Part of a small language model's weights.
Size: 12 layers, width 320, 10 heads of 32.
Architecture: LayerNorm before each block, rotary positions, biases, untied embeddings.
Training: a variant of SOAP for these matrices, 590M tokens, 2408 steps.
Each number is 200 + 30 x the weight over its row's rms, rounded and kept within 0 to 999. Layers, rows and columns count from 0. The size before them is the row's rms in percent of the matrix's.

# down: layer 2 MLP down (transposed), 1280x320, rms 0.0665, rows 707-728, columns 160-319
# up: layer 2 MLP up, 1280x320, rms 0.0694, rows 708-728, columns 160-319
down707,097,199,171,208,195,147,177,235,234,239,175,183,221,181,209,169,168,201,207,212,180,185,212,122,201,199,175,230,244,152,178,155,203,220,189,202,229,202,207,190,189,177,230,207,219,170,228,209,164,178,164,257,174,123,201,168,243,201,230,181,159,202,203,245,163,221,220,224,227,212,229,149,208,193,213,154,151,213,210,129,230,172,213,240,155,238,218,178,225,227,199,175,192,206,226,162,190,203,220,176,192,203,203,199,227,209,272,151,168,209,216,221,184,201,160,145,242,196,239,201,207,184,184,211,190,268,227,194,176,180,209,222,166,126,160,222,223,189,255,190,211,209,214,181,247,170,152,171,190,207,177,229,248,201,233,221,208,198,188,153,242
up708,107,199,180,214,154,208,187,203,150,220,184,152,212,247,221,188,176,171,277,208,209,153,185,188,190,177,221,208,225,203,210,177,172,171,153,148,190,211,262,198,168,193,193,274,242,200,189,211,215,222,128,203,224,187,184,187,210,161,171,155,241,156,197,168,256,130,227,199,203,232,199,197,204,162,193,216,175,203,197,203,192,249,186,156,227,215,242,190,209,156,213,188,189,206,179,141,167,160,222,162,227,250,162,209,241,191,188,170,229,148,183,250,200,150,222,175,202,176,146,221,220,158,148,226,242,222,191,234,138,208,173,205,248,197,221,229,196,252,207,183,229,205,184,190,192,218,206,162,193,239,179,246,204,130,236,180,232,202,170,200,209
down708,102,133,216,261,200,229,169,178,194,248,216,248,219,220,199,183,191,201,196,222,188,133,183,169,233,232,207,239,231,196,179,207,181,189,247,137,240,206,188,274,225,221,208,235,197,202,173,234,227,171,196,207,191,148,195,198,163,256,167,218,218,214,178,217,213,170,218,139,187,251,189,223,206,168,214,239,188,202,215,216,225,196,190,214,206,228,252,191,220,166,248,172,208,180,221,173,185,177,256,139,205,188,168,201,173,166,247,216,205,155,189,221,195,175,152,159,181,143,158,169,215,204,168,226,216,203,175,204,139,185,186,155,280,216,208,234,189,219,203,169,193,188,187,240,195,186,209,206,185,214,152,220,217,199,229,208,229,232,247,234,240
up709,100,209,202,248,164,201,219,191,176,238,168,166,231,200,210,209,189,226,220,209,182,219,238,204,220,213,155,202,223,210,260,225,162,231,212,204,153,209,234,197,212,264,207,228,182,229,253,180,129,182,198,248,177,205,214,180,211,231,194,179,184,141,176,190,213,213,211,187,141,260,196,168,204,216,178,158,192,201,144,188,158,205,191,200,187,170,258,209,160,198,217,200,232,178,246,207,159,160,230,184,246,167,178,211,166,238,207,238,180,147,162,156,199,199,206,220,229,242,232,169,176,204,155,189,159,229,241,150,218,185,179,159,187,191,234,188,244,188,154,216,243,217,227,239,161,210,223,196,235,209,187,189,184,251,160,183,165,196,210,180,216
down709,103,207,203,156,198,189,244,193,222,214,224,177,193,221,169,186,198,202,272,230,148,159,177,204,213,196,224,215,215,143,231,181,217,194,186,209,190,232,247,204,154,203,199,234,153,268,150,233,226,218,168,228,219,237,192,156,208,173,199,184,223,193,195,175,162,225,208,213,196,163,145,206,265,176,201,257,205,201,210,187,212,179,236,139,217,153,199,200,194,260,202,161,200,169,208,179,203,263,232,195,192,191,218,205,206,234,239,161,180,210,246,243,221,218,243,151,198,176,213,170,213,222,185,181,189,251,210,196,144,277,183,207,240,187,234,210,208,192,210,162,160,229,196,185,140,196,196,191,185,227,174,250,264,182,128,207,139,218,177,198,185
up710,088,277,195,233,223,184,227,199,168,204,214,166,224,182,229,186,190,249,216,206,206,208,184,208,192,179,182,151,177,165,215,208,117,230,204,250,174,202,224,218,214,181,165,178,191,243,221,234,210,173,229,167,193,204,215,174,273,193,194,208,211,166,159,163,206,197,258,176,172,186,179,219,175,129,201,207,184,164,233,148,189,205,191,201,235,179,202,200,209,207,159,262,192,183,190,191,207,224,222,246,198,155,190,217,256,175,205,168,192,147,231,173,197,200,236,179,223,188,233,187,193,191,196,177,218,191,218,197,252,223,181,220,187,151,218,180,162,256,189,219,178,210,173,168,187,245,166,185,215,197,193,185,214,198,160,183,154,145,164,184,209
down710,096,176,187,204,228,190,177,152,189,228,198,209,263,246,215,193,219,225,161,205,173,211,155,223,159,204,170,218,281,239,213,191,154,184,183,190,209,184,243,172,192,243,187,160,166,226,198,208,164,202,194,206,216,219,218,210,218,202,191,191,192,215,205,195,216,168,291,196,181,218,195,242,141,185,156,230,171,156,227,209,184,266,187,221,226,157,218,215,195,194,228,225,178,155,161,240,219,160,244,213,170,170,156,225,164,216,234,199,166,189,220,178,204,190,202,191,213,205,171,188,197,201,220,194,215,232,200,230,250,179,177,129,178,192,222,201,198,145,196,213,149,222,188,185,170,211,177,211,206,184,222,182,194,192,200,208,223,175,182,188,230
up711,096,194,190,221,188,162,182,180,189,184,210,154,210,162,216,166,211,189,234,200,187,194,196,213,199,192,154,201,235,217,236,201,212,190,180,224,214,119,168,209,207,217,194,164,154,155,175,220,190,204,175,219,172,218,195,216,199,198,168,199,188,179,228,202,212,205,172,164,213,205,218,203,207,223,179,179,173,179,240,115,196,160,225,182,204,197,211,183,173,219,164,233,151,187,191,273,214,184,166,195,157,273,168,152,218,173,207,238,195,229,156,157,190,174,237,243,201,227,228,162,150,176,190,201,222,177,216,209,191,166,144,172,264,218,239,235,170,199,220,253,198,222,199,236,245,184,231,186,219,187,220,156,220,181,281,200,194,222,171,187,166
down711,098,226,165,204,199,197,211,192,204,279,252,260,187,195,220,190,198,196,190,216,209,209,177,204,221,161,158,227,203,189,189,171,212,183,183,181,224,252,172,222,246,195,212,157,160,184,216,224,267,224,163,183,173,193,220,218,158,118,146,243,211,240,173,183,182,170,162,141,165,231,191,223,170,206,187,180,211,226,177,190,221,236,238,203,236,185,216,216,235,153,226,213,189,192,210,246,215,210,232,210,177,186,188,229,182,146,160,182,192,140,215,216,154,250,267,198,189,188,250,172,234,164,218,192,152,204,194,188,181,241,166,213,158,183,140,228,258,242,159,292,194,206,201,168,180,202,237,211,214,196,186,204,205,230,263,196,215,189,224,230,232
up712,097,216,201,237,166,144,190,166,196,159,212,236,229,155,192,245,230,243,174,217,191,227,179,197,251,198,201,159,153,191,211,248,168,232,240,232,150,96,249,182,196,183,186,165,277,202,175,168,204,184,194,241,180,162,142,253,226,204,136,222,224,158,195,210,202,219,257,217,225,152,175,255,232,205,199,217,215,149,136,156,207,182,189,220,209,194,172,190,198,135,172,228,198,136,229,207,236,188,231,202,195,222,179,214,239,172,209,210,175,214,242,223,198,205,193,227,231,208,210,173,233,178,200,187,270,188,236,204,172,194,182,245,200,183,184,208,239,235,239,233,181,145,213,205,194,196,194,211,165,185,194,165,212,212,175,184,145,214,144,188,186
down712,096,155,163,233,214,145,123,170,220,188,185,231,184,198,243,114,190,205,170,180,201,177,218,223,239,196,190,217,151,155,208,197,208,183,135,192,201,160,208,187,160,244,146,239,149,233,175,215,212,153,158,130,185,222,213,159,201,160,204,187,193,181,208,228,201,174,169,185,206,224,235,222,266,236,153,191,205,166,143,201,192,178,186,193,251,194,167,169,224,204,150,209,184,185,249,164,171,200,151,208,177,207,199,173,228,190,198,175,214,188,181,203,198,190,211,220,197,176,214,207,161,168,203,217,202,197,172,231,182,228,211,219,147,179,193,205,162,196,135,178,251,278,178,242,197,267,220,161,234,193,205,210,269,188,223,167,148,236,220,174,217
up713,097,236,201,156,226,176,178,235,167,224,224,189,220,184,165,220,161,179,171,220,215,148,160,207,194,237,225,199,182,221,185,210,241,170,190,235,154,204,206,170,146,175,210,228,213,245,184,214,171,162,237,210,151,150,157,149,221,182,196,174,209,235,203,179,224,239,180,177,138,204,186,194,192,213,217,169,224,210,234,238,224,195,206,188,232,260,178,150,180,227,168,174,210,164,197,192,153,200,210,247,190,252,195,202,177,218,201,261,243,122,221,221,193,210,188,191,168,217,225,218,197,206,172,162,215,211,211,184,188,225,183,198,179,189,203,242,191,191,179,170,149,181,222,192,195,214,199,198,211,205,173,171,213,164,191,194,227,240,236,203,204
down713,091,162,215,203,246,197,147,219,154,226,228,181,180,181,206,246,201,191,206,207,220,189,194,190,252,183,206,179,158,222,180,189,249,174,224,206,163,238,214,171,221,172,232,229,150,209,166,214,196,227,228,230,213,162,220,180,242,187,195,198,168,228,223,137,201,214,182,183,228,212,211,188,200,185,203,168,286,209,233,204,248,170,197,203,212,259,208,158,242,239,223,121,215,170,212,176,201,218,188,203,191,251,213,179,198,203,249,192,238,223,229,262,196,239,240,232,195,174,211,155,193,155,172,161,234,231,200,249,162,190,199,244,136,274,190,175,186,184,176,212,163,165,189,221,191,200,167,126,231,167,167,195,213,202,190,166,241,197,212,177,241
up714,098,214,214,256,167,246,207,231,182,225,222,187,152,171,222,245,217,181,219,218,280,209,196,278,252,209,218,210,202,189,192,252,189,150,251,213,191,163,182,214,228,173,178,205,212,199,174,188,228,194,230,187,145,145,214,233,203,157,209,141,162,184,191,234,192,219,285,218,241,180,212,111,180,169,254,205,165,206,193,233,186,187,156,223,256,187,210,153,215,254,186,168,258,224,191,190,206,172,186,181,196,236,247,236,221,187,205,234,176,190,188,197,190,250,160,242,232,212,196,166,212,215,179,178,216,215,169,222,175,212,176,229,211,187,189,209,195,171,228,192,219,204,200,200,231,246,224,217,252,205,215,155,181,216,151,187,206,234,152,236,163
down714,099,232,210,168,195,207,211,223,188,120,196,169,217,175,200,230,213,183,240,199,154,185,287,190,241,222,174,185,189,252,148,186,226,203,190,206,213,179,179,261,225,203,172,223,172,173,219,171,238,192,220,191,204,219,209,190,192,245,178,222,186,257,207,224,234,186,182,187,186,191,191,263,165,199,255,210,228,186,237,192,157,203,242,234,161,194,159,171,182,162,231,183,213,174,205,212,195,202,162,222,193,196,177,207,169,237,249,180,127,254,193,229,184,200,201,190,249,183,168,185,166,214,163,188,163,156,161,187,206,155,215,164,252,176,202,245,276,178,227,165,229,200,200,231,209,182,177,162,207,187,250,261,256,193,208,210,139,280,267,208,209
up715,086,208,151,208,178,173,139,181,180,199,179,201,230,215,161,113,202,195,204,195,237,213,210,180,244,229,191,222,283,168,256,226,220,155,177,218,242,278,146,182,175,253,176,196,226,208,191,171,164,236,236,176,263,140,208,249,142,195,218,182,174,190,200,204,206,181,239,211,230,213,199,210,141,246,191,184,241,176,169,204,167,189,229,225,148,188,232,215,214,220,187,161,176,171,207,234,207,171,212,177,207,224,188,218,183,185,212,175,190,212,268,169,237,214,223,201,210,213,169,183,220,156,205,161,217,221,226,173,170,178,191,202,210,221,182,205,216,193,161,204,230,210,229,189,164,141,231,202,201,186,146,174,172,179,182,265,211,204,214,209,160
down715,110,184,244,192,173,244,200,176,213,259,217,186,240,204,217,219,200,210,208,215,225,192,171,167,243,234,191,201,221,142,138,192,231,234,160,191,203,249,201,188,201,196,210,188,254,253,213,227,207,255,208,192,230,183,172,204,214,205,197,227,217,151,228,253,161,160,177,211,173,243,129,211,244,202,232,222,190,192,199,156,158,185,215,212,248,212,191,231,209,181,171,223,242,209,218,228,171,164,215,198,202,240,249,249,178,243,183,201,201,220,212,206,227,252,255,186,215,257,224,184,234,187,232,191,186,208,129,176,126,205,211,244,248,220,185,108,220,227,187,224,202,241,167,189,252,164,168,205,198,230,235,161,220,166,232,192,249,208,161,180,205
up716,099,208,150,260,194,144,173,214,192,207,221,172,172,214,210,246,188,203,224,251,223,203,207,226,210,199,145,174,192,215,212,213,176,164,177,238,168,258,194,176,192,190,250,218,228,224,156,185,248,206,155,195,230,216,188,217,237,193,221,227,212,168,189,160,183,260,230,205,215,209,136,239,209,154,167,235,215,227,235,185,195,242,228,209,206,186,196,188,185,191,145,190,168,215,175,238,210,195,182,194,176,223,246,248,167,194,102,200,207,192,239,178,160,216,211,158,231,175,231,166,156,251,194,189,151,181,208,231,248,268,191,179,266,215,191,194,205,230,167,183,200,192,200,200,120,180,218,223,208,210,239,186,184,223,178,172,211,139,173,245,202
down716,095,182,118,286,191,162,159,226,177,210,263,281,239,131,221,254,196,223,243,179,173,168,191,188,174,183,185,183,194,219,226,256,222,137,191,223,207,192,180,195,184,196,227,204,156,202,170,175,195,196,189,182,210,219,239,252,208,234,168,209,174,152,218,173,177,234,169,191,173,243,169,212,205,198,188,182,205,203,165,211,198,187,225,232,194,209,144,155,200,209,128,200,225,202,189,246,177,232,211,173,205,188,202,225,244,247,148,164,202,159,236,203,172,184,191,128,233,177,209,173,193,265,196,182,221,182,181,232,228,181,196,152,217,224,169,219,213,215,191,191,233,199,232,211,121,213,230,217,232,215,200,208,195,229,148,256,261,242,180,186,173
up717,097,235,130,203,253,185,158,201,188,196,228,164,233,259,209,220,153,219,200,174,157,226,206,169,210,227,179,210,214,202,213,228,159,232,217,175,173,204,242,205,206,223,256,212,183,206,186,200,175,217,149,208,176,178,186,212,227,215,220,160,243,201,157,182,237,165,178,204,224,182,195,229,191,200,202,200,159,193,162,248,194,213,259,191,237,181,226,239,168,199,202,246,198,196,211,232,140,228,183,190,150,194,203,246,166,154,184,140,187,235,151,166,224,195,211,164,206,165,189,170,218,180,223,214,167,220,197,198,159,211,183,183,173,223,211,239,199,127,188,235,196,138,197,186,206,193,148,206,159,240,214,174,187,197,207,210,186,188,185,155,241
down717,097,182,190,197,203,190,160,193,148,192,238,208,234,188,206,216,204,220,181,184,147,245,281,196,215,206,178,229,255,180,213,253,124,247,229,199,204,260,237,172,260,174,230,138,248,213,256,173,225,183,151,167,214,170,177,151,218,254,256,191,208,187,181,228,250,176,172,217,162,199,215,220,206,187,188,225,223,215,189,220,166,212,206,211,214,162,194,159,166,231,247,239,187,243,172,214,147,252,196,215,194,194,209,169,199,140,168,222,192,214,199,215,165,192,164,226,176,228,169,206,222,229,205,189,171,202,243,262,209,222,152,194,234,202,198,227,154,174,175,195,233,192,175,218,233,211,151,150,140,201,173,178,266,200,172,211,194,178,237,147,191
up718,103,234,227,166,238,190,203,226,238,187,192,211,227,144,176,207,233,199,172,206,179,117,185,172,203,209,199,198,165,175,237,252,201,185,212,207,185,196,194,248,218,167,174,205,171,147,216,192,204,186,210,252,249,181,157,194,225,193,202,214,189,219,169,176,180,156,184,192,211,143,142,213,214,178,231,183,193,215,169,157,215,224,202,179,189,205,190,219,214,165,184,183,253,252,197,214,233,181,222,187,206,184,202,209,217,180,218,180,207,195,229,209,219,208,227,140,259,247,222,175,231,164,169,223,215,208,155,216,228,210,274,157,220,195,212,206,121,207,204,165,233,197,201,212,203,177,196,214,191,231,216,193,216,159,191,172,220,183,229,158,180
down718,097,205,199,227,266,248,215,189,217,202,241,219,142,213,215,229,200,235,210,193,169,174,198,208,232,188,155,239,236,238,210,223,220,211,210,228,240,239,158,149,208,257,201,207,228,275,199,212,225,188,172,229,216,198,200,194,184,214,218,195,202,227,210,180,205,208,199,220,174,184,230,226,229,181,197,195,225,165,193,217,149,168,227,200,261,178,255,172,182,232,192,209,236,248,292,149,191,188,103,250,183,199,196,177,209,213,223,226,167,230,145,211,193,205,173,245,177,244,174,256,192,250,221,197,217,179,219,162,180,179,169,245,218,196,208,174,224,197,176,244,155,188,268,206,196,223,238,221,246,238,217,208,161,192,183,208,181,179,218,238,229
up719,099,220,177,216,235,241,158,158,228,174,168,168,228,205,222,194,210,196,201,222,172,269,195,210,219,183,216,236,205,201,210,268,164,207,147,180,190,166,157,196,236,172,175,128,199,175,176,184,243,136,243,168,178,185,186,203,220,208,223,158,199,209,175,152,184,144,160,154,154,210,172,162,205,188,204,213,201,173,219,252,172,219,188,259,166,174,172,180,207,205,240,179,180,243,232,214,208,181,229,249,190,154,195,205,174,162,143,203,165,209,203,152,200,205,243,227,200,184,141,203,215,207,164,232,222,179,265,210,231,230,209,147,170,183,168,216,189,216,235,218,256,127,227,211,163,206,232,210,239,207,171,235,217,206,220,211,214,160,189,209,201
down719,085,248,210,209,246,232,161,225,182,162,206,176,186,138,194,169,216,193,189,231,218,233,187,209,212,139,210,258,223,203,194,187,178,254,169,227,196,205,188,207,166,208,199,187,260,132,189,209,229,191,223,180,206,239,176,227,236,155,204,195,216,209,181,202,194,164,150,211,267,185,208,178,181,214,138,215,201,201,214,293,182,215,212,216,151,167,156,159,210,239,204,190,171,179,230,160,197,226,235,189,158,199,154,181,207,198,158,190,177,194,235,222,224,197,180,120,199,182,108,186,223,194,170,224,217,257,195,207,233,182,174,177,177,201,180,198,212,192,222,154,223,215,259,241,207,212,270,222,224,166,178,197,210,189,251,192,146,201,166,227,228
up720,101,201,191,212,213,208,171,200,213,237,185,241,252,226,224,199,208,183,267,210,162,162,187,137,207,236,177,193,221,168,182,153,235,190,203,214,180,188,183,177,187,162,215,160,238,190,182,168,149,183,190,236,180,242,154,188,196,200,253,236,185,128,150,181,234,216,217,196,145,205,211,260,224,206,170,212,210,181,164,155,176,258,246,192,166,181,174,189,203,214,168,186,145,184,149,214,238,212,198,213,208,236,185,224,236,209,205,141,151,229,214,255,195,194,196,181,214,143,142,212,186,207,204,194,207,165,208,190,148,213,221,232,196,176,172,168,185,204,175,193,208,154,154,208,248,229,246,178,178,215,255,199,182,217,233,204,279,207,200,254,206
down720,105,195,230,204,179,217,165,175,189,249,134,160,174,198,173,250,165,191,184,193,227,213,167,164,203,238,196,236,179,187,205,172,195,184,206,175,196,191,219,253,215,185,161,200,191,185,207,209,190,207,162,207,225,184,213,202,201,236,192,162,255,197,197,189,220,137,216,204,161,187,251,238,120,171,198,194,170,187,191,252,205,226,199,169,159,213,179,210,127,148,232,223,182,208,235,242,173,228,260,239,169,205,221,155,192,179,192,181,183,218,188,231,219,235,197,196,212,208,219,201,188,191,218,133,161,134,200,203,224,196,183,219,199,215,187,200,216,245,235,221,190,213,226,172,211,173,213,213,226,210,183,195,226,235,191,210,160,171,183,224,270
up721,111,195,176,235,215,231,186,230,195,219,171,179,187,196,154,199,173,184,202,186,262,172,172,235,168,228,195,191,235,159,164,231,199,208,189,159,175,247,206,197,179,197,192,244,186,167,197,190,218,152,197,197,268,203,305,167,205,214,242,233,228,246,161,188,248,160,207,209,218,213,201,129,187,206,129,215,243,215,228,221,201,226,239,155,235,231,236,202,216,212,237,199,205,197,125,156,204,274,222,175,199,160,239,157,229,207,188,161,184,207,228,264,246,223,195,205,211,160,215,211,119,219,211,198,188,263,171,187,194,187,228,213,196,167,144,213,240,162,203,262,266,212,194,213,254,187,189,215,234,194,203,156,207,204,148,194,258,166,190,226,237
down721,098,232,244,211,205,180,180,219,176,191,233,159,227,171,195,192,207,195,200,188,228,185,211,257,144,198,215,130,219,243,164,235,258,239,227,131,261,209,198,198,222,201,150,225,213,191,235,172,211,210,244,184,227,187,213,186,143,157,269,216,238,233,169,222,181,235,268,192,220,228,172,177,182,170,195,197,261,198,173,156,228,180,206,193,167,211,219,167,183,193,205,179,250,187,186,165,210,232,217,207,196,139,195,231,240,180,194,202,198,146,159,212,246,212,232,213,162,219,189,189,202,238,254,187,224,172,222,200,215,212,208,203,216,233,163,217,205,159,150,194,224,199,207,193,229,187,220,175,221,232,179,215,185,223,226,203,193,169,182,213,203
up722,142,209,210,206,185,179,237,238,208,205,150,229,219,190,197,228,199,189,187,210,165,215,191,231,198,191,233,224,167,244,201,188,160,208,169,225,151,204,199,202,160,146,194,190,150,173,209,188,214,205,152,149,133,213,204,218,270,185,232,171,166,172,165,215,222,196,181,199,182,242,210,229,164,213,176,199,194,174,213,208,167,155,170,179,180,198,149,153,182,198,204,250,172,175,207,160,160,204,194,202,187,168,208,161,159,233,217,268,196,239,184,177,216,239,268,225,148,145,217,266,221,221,234,202,193,232,214,185,192,219,194,240,224,199,208,128,236,213,205,228,227,141,222,185,233,171,201,202,165,165,203,200,170,224,229,222,187,198,235,189,210
down722,109,198,249,178,222,235,205,175,239,234,186,207,171,203,200,230,199,190,155,217,162,177,187,196,233,203,264,203,218,235,224,225,194,227,228,226,189,187,173,198,248,183,164,210,191,236,234,204,132,214,180,187,166,217,184,255,244,185,200,217,227,159,214,206,216,228,140,207,196,259,190,240,174,244,131,178,201,248,187,205,150,157,190,168,142,192,169,204,191,166,157,220,228,168,193,138,191,194,217,195,151,190,212,187,194,182,232,280,289,220,196,210,184,213,261,235,161,173,127,230,224,222,244,181,154,184,190,167,139,211,201,219,210,199,190,197,144,227,227,196,209,138,248,190,193,177,226,193,160,186,205,246,140,223,215,263,202,192,187,169,205
up723,101,204,204,215,180,165,216,247,179,144,188,107,180,152,126,221,238,189,189,157,174,171,179,209,208,211,198,188,245,240,210,209,201,175,161,136,176,244,153,199,186,221,175,253,199,170,221,182,180,181,221,243,186,188,202,218,232,212,216,234,198,158,174,231,240,215,204,189,209,217,209,217,209,188,253,197,179,217,196,193,174,203,205,223,205,156,195,187,249,195,214,183,167,223,179,138,205,151,199,239,191,212,142,184,193,194,166,226,215,189,257,243,230,253,239,245,174,139,174,210,198,195,240,140,159,192,213,240,180,153,188,223,237,225,209,198,190,219,198,209,163,253,254,163,214,200,151,187,267,230,163,215,218,193,208,225,242,195,246,175,155
down723,101,160,143,220,198,219,242,102,244,225,217,166,205,214,161,238,215,243,224,197,167,199,219,185,163,163,259,201,212,172,170,280,233,265,249,225,174,204,258,186,238,227,235,232,181,212,184,176,167,218,227,162,158,175,171,227,170,184,217,188,211,201,192,218,207,176,230,173,238,170,249,197,203,225,173,202,168,206,194,212,190,209,177,229,171,217,187,183,253,235,136,168,221,230,222,177,168,233,195,161,166,173,168,153,217,278,227,198,195,189,191,145,218,204,180,220,241,198,162,179,249,149,174,225,214,173,200,176,188,232,133,200,211,230,231,157,178,167,158,145,170,173,159,178,198,162,203,235,206,221,230,214,208,204,231,223,202,169,250,169,162
up724,103,190,199,195,241,198,224,226,190,209,186,220,230,178,184,194,210,252,188,217,205,174,179,140,172,216,140,169,210,199,139,198,180,163,245,234,234,231,190,210,156,183,186,224,155,186,231,146,231,166,197,189,249,216,178,205,208,210,197,231,218,136,217,198,198,192,218,246,218,212,182,217,189,187,148,198,215,242,165,211,200,189,194,244,196,177,242,198,204,127,177,195,196,190,173,263,242,166,212,177,171,177,159,228,193,180,192,153,194,194,246,199,228,222,224,164,189,182,179,207,179,179,176,279,183,223,232,237,257,196,189,246,238,207,205,208,227,131,196,228,151,174,211,208,173,255,236,168,232,242,183,255,196,228,199,192,168,183,188,252,236
down724,091,231,240,210,194,229,240,173,181,205,209,219,188,189,222,215,162,239,227,211,170,183,142,197,197,191,211,209,176,196,188,238,168,185,194,214,200,219,166,171,176,186,188,197,231,211,192,225,255,224,193,255,253,164,254,206,232,247,233,192,212,168,207,166,220,202,222,207,220,244,194,186,165,164,177,169,188,229,194,237,207,182,205,232,207,189,230,213,248,180,224,219,210,227,158,138,268,154,213,222,180,210,193,181,171,219,174,163,196,202,205,205,276,257,173,145,184,190,194,164,244,167,232,204,193,241,202,189,217,211,183,157,204,201,183,216,217,194,218,175,204,193,194,191,173,193,150,211,181,191,194,218,157,228,221,172,169,158,172,200,240
up725,097,175,175,212,205,251,212,186,196,199,127,202,213,171,185,213,234,162,160,171,195,169,229,226,206,204,220,174,170,181,238,193,201,239,251,205,190,217,179,169,166,206,198,253,220,208,166,184,177,201,218,221,236,171,225,216,242,204,173,207,154,226,195,234,167,177,172,194,192,229,275,175,200,222,137,183,196,218,207,203,251,192,250,152,172,187,180,281,173,201,260,166,230,217,189,213,150,210,175,172,164,189,164,247,198,222,220,196,237,187,198,221,220,181,204,210,180,159,177,224,229,162,208,216,154,163,197,183,238,162,198,236,194,230,115,132,185,201,229,218,200,188,197,158,208,220,228,223,180,248,266,104,162,144,217,192,247,246,231,236,218
down725,096,165,215,202,176,186,209,217,222,179,264,211,224,244,214,184,133,163,186,204,160,168,192,213,174,205,158,190,192,167,199,186,226,211,163,158,258,191,117,216,197,161,196,218,201,224,193,239,222,138,212,199,168,196,170,148,206,165,207,133,205,194,208,208,204,181,190,193,220,196,131,126,203,165,191,173,198,227,228,240,186,189,149,187,226,215,194,129,159,206,186,260,170,196,191,187,204,198,238,209,214,199,167,169,197,210,229,242,179,192,268,148,215,201,203,211,187,244,186,133,225,195,168,187,217,212,244,241,163,184,223,210,210,215,240,247,157,177,211,162,182,227,227,231,177,179,226,154,153,200,194,197,197,245,161,232,140,195,248,166,197
up726,089,254,209,155,241,237,210,137,239,216,173,171,174,177,185,258,166,167,214,209,248,217,226,194,197,161,228,248,174,154,145,261,147,213,216,224,216,166,160,232,266,254,267,193,159,166,224,202,210,221,225,201,198,212,194,159,201,141,123,232,182,172,189,231,192,126,204,171,195,175,251,213,152,237,222,171,237,212,167,164,207,217,159,123,224,217,246,216,173,210,207,194,207,229,187,184,196,160,206,191,206,217,219,228,217,194,188,203,203,197,157,231,208,169,205,190,162,171,191,175,233,216,176,189,244,227,187,194,206,155,176,186,212,187,193,221,161,190,228,237,176,179,181,231,211,175,188,205,206,249,186,197,210,173,202,173,173,165,161,205,162
down726,104,177,184,186,232,190,208,209,176,199,161,171,196,216,217,195,184,196,227,224,195,147,165,162,153,234,217,194,223,200,120,141,257,187,174,237,246,228,183,186,164,151,178,193,186,167,178,245,146,206,229,191,205,186,173,233,248,151,181,168,211,180,200,210,146,216,205,214,177,212,161,182,208,214,231,129,197,177,179,190,105,209,241,190,176,175,253,206,228,171,147,210,181,170,150,226,219,201,231,252,110,184,164,159,194,262,189,173,188,218,202,209,188,238,251,214,196,205,175,242,241,245,208,178,227,214,192,202,194,170,188,220,176,226,176,228,170,238,202,177,195,158,201,228,192,203,153,189,159,139,201,200,269,169,205,227,164,128,183,191,184
up727,089,202,199,206,187,257,222,188,127,219,150,254,189,175,234,239,197,190,203,159,204,197,157,199,179,204,256,218,230,261,214,211,156,286,273,188,167,194,205,201,217,203,186,218,221,248,196,153,208,179,192,187,173,232,179,220,211,202,193,211,201,247,180,164,167,265,162,199,207,215,216,226,229,249,167,237,241,276,222,204,215,133,201,192,195,221,171,218,123,216,191,257,169,176,170,201,227,186,216,197,203,197,230,225,183,150,180,208,180,163,211,145,180,221,190,205,223,186,127,194,220,225,193,235,176,212,212,200,220,233,213,194,184,196,202,207,197,193,209,182,181,220,269,222,186,193,188,149,195,180,206,200,101,227,204,244,232,198,209,161,170
down727,095,252,233,170,197,214,149,154,140,191,164,251,217,191,180,219,201,196,212,189,215,195,213,164,221,225,234,221,234,287,154,200,202,190,206,237,161,197,183,267,211,222,236,252,197,257,155,177,264,200,182,232,161,181,209,164,178,209,183,219,222,242,145,172,229,274,147,203,231,215,180,222,236,290,186,206,266,206,163,208,194,129,258,190,172,150,195,218,165,252,214,230,150,226,220,201,209,149,181,240,214,183,216,194,199,178,230,246,202,203,207,189,144,202,227,255,265,224,167,171,203,167,196,209,191,207,219,184,185,261,212,226,200,189,230,211,211,200,196,175,187,164,192,235,202,249,205,183,180,190,237,171,177,229,184,211,160,189,224,234,180
up728,096,170,231,249,172,163,183,182,168,165,186,195,192,183,238,207,262,212,155,207,190,179,238,182,218,216,176,163,198,141,192,241,188,208,235,212,173,170,230,199,176,203,241,241,229,190,182,230,221,184,252,213,128,207,174,199,212,170,268,168,201,175,178,203,210,213,208,207,240,245,190,242,258,226,202,206,235,246,158,188,137,157,205,215,215,187,228,173,182,207,230,141,204,179,168,226,180,249,193,218,148,225,234,193,243,192,188,237,205,239,178,160,218,197,216,276,209,177,243,197,207,223,133,251,135,185,238,200,179,216,209,145,248,212,185,185,240,197,203,182,231,205,199,174,251,198,182,182,255,209,200,253,225,235,162,203,200,189,202,226,176
down728,088,189,192,202,179,148,216,266,161,191,220,209,162,190,257,221,240,222,175,190,195,210,177,193,229,223,220,210,270,163,199,220,219,228,242,171,162,203,225,194,222,223,217,154,196,159,155,213,131,227,192,145,186,175,156,222,187,182,246,209,247,197,159,206,219,159,177,192,233,193,202,252,153,217,253,256,226,251,175,159,180,164,190,235,190,241,176,165,189,228,213,196,214,195,204,222,165,226,196,236,210,210,257,177,226,234,178,248,204,187,208,169,217,166,191,172,228,214,181,182,193,180,171,197,173,167,199,203,168,226,161,171,220,201,174,202,194,235,260,230,199,209,250,202,202,189,165,137,264,192,210,205,218,205,207,123,150,221,219,198,189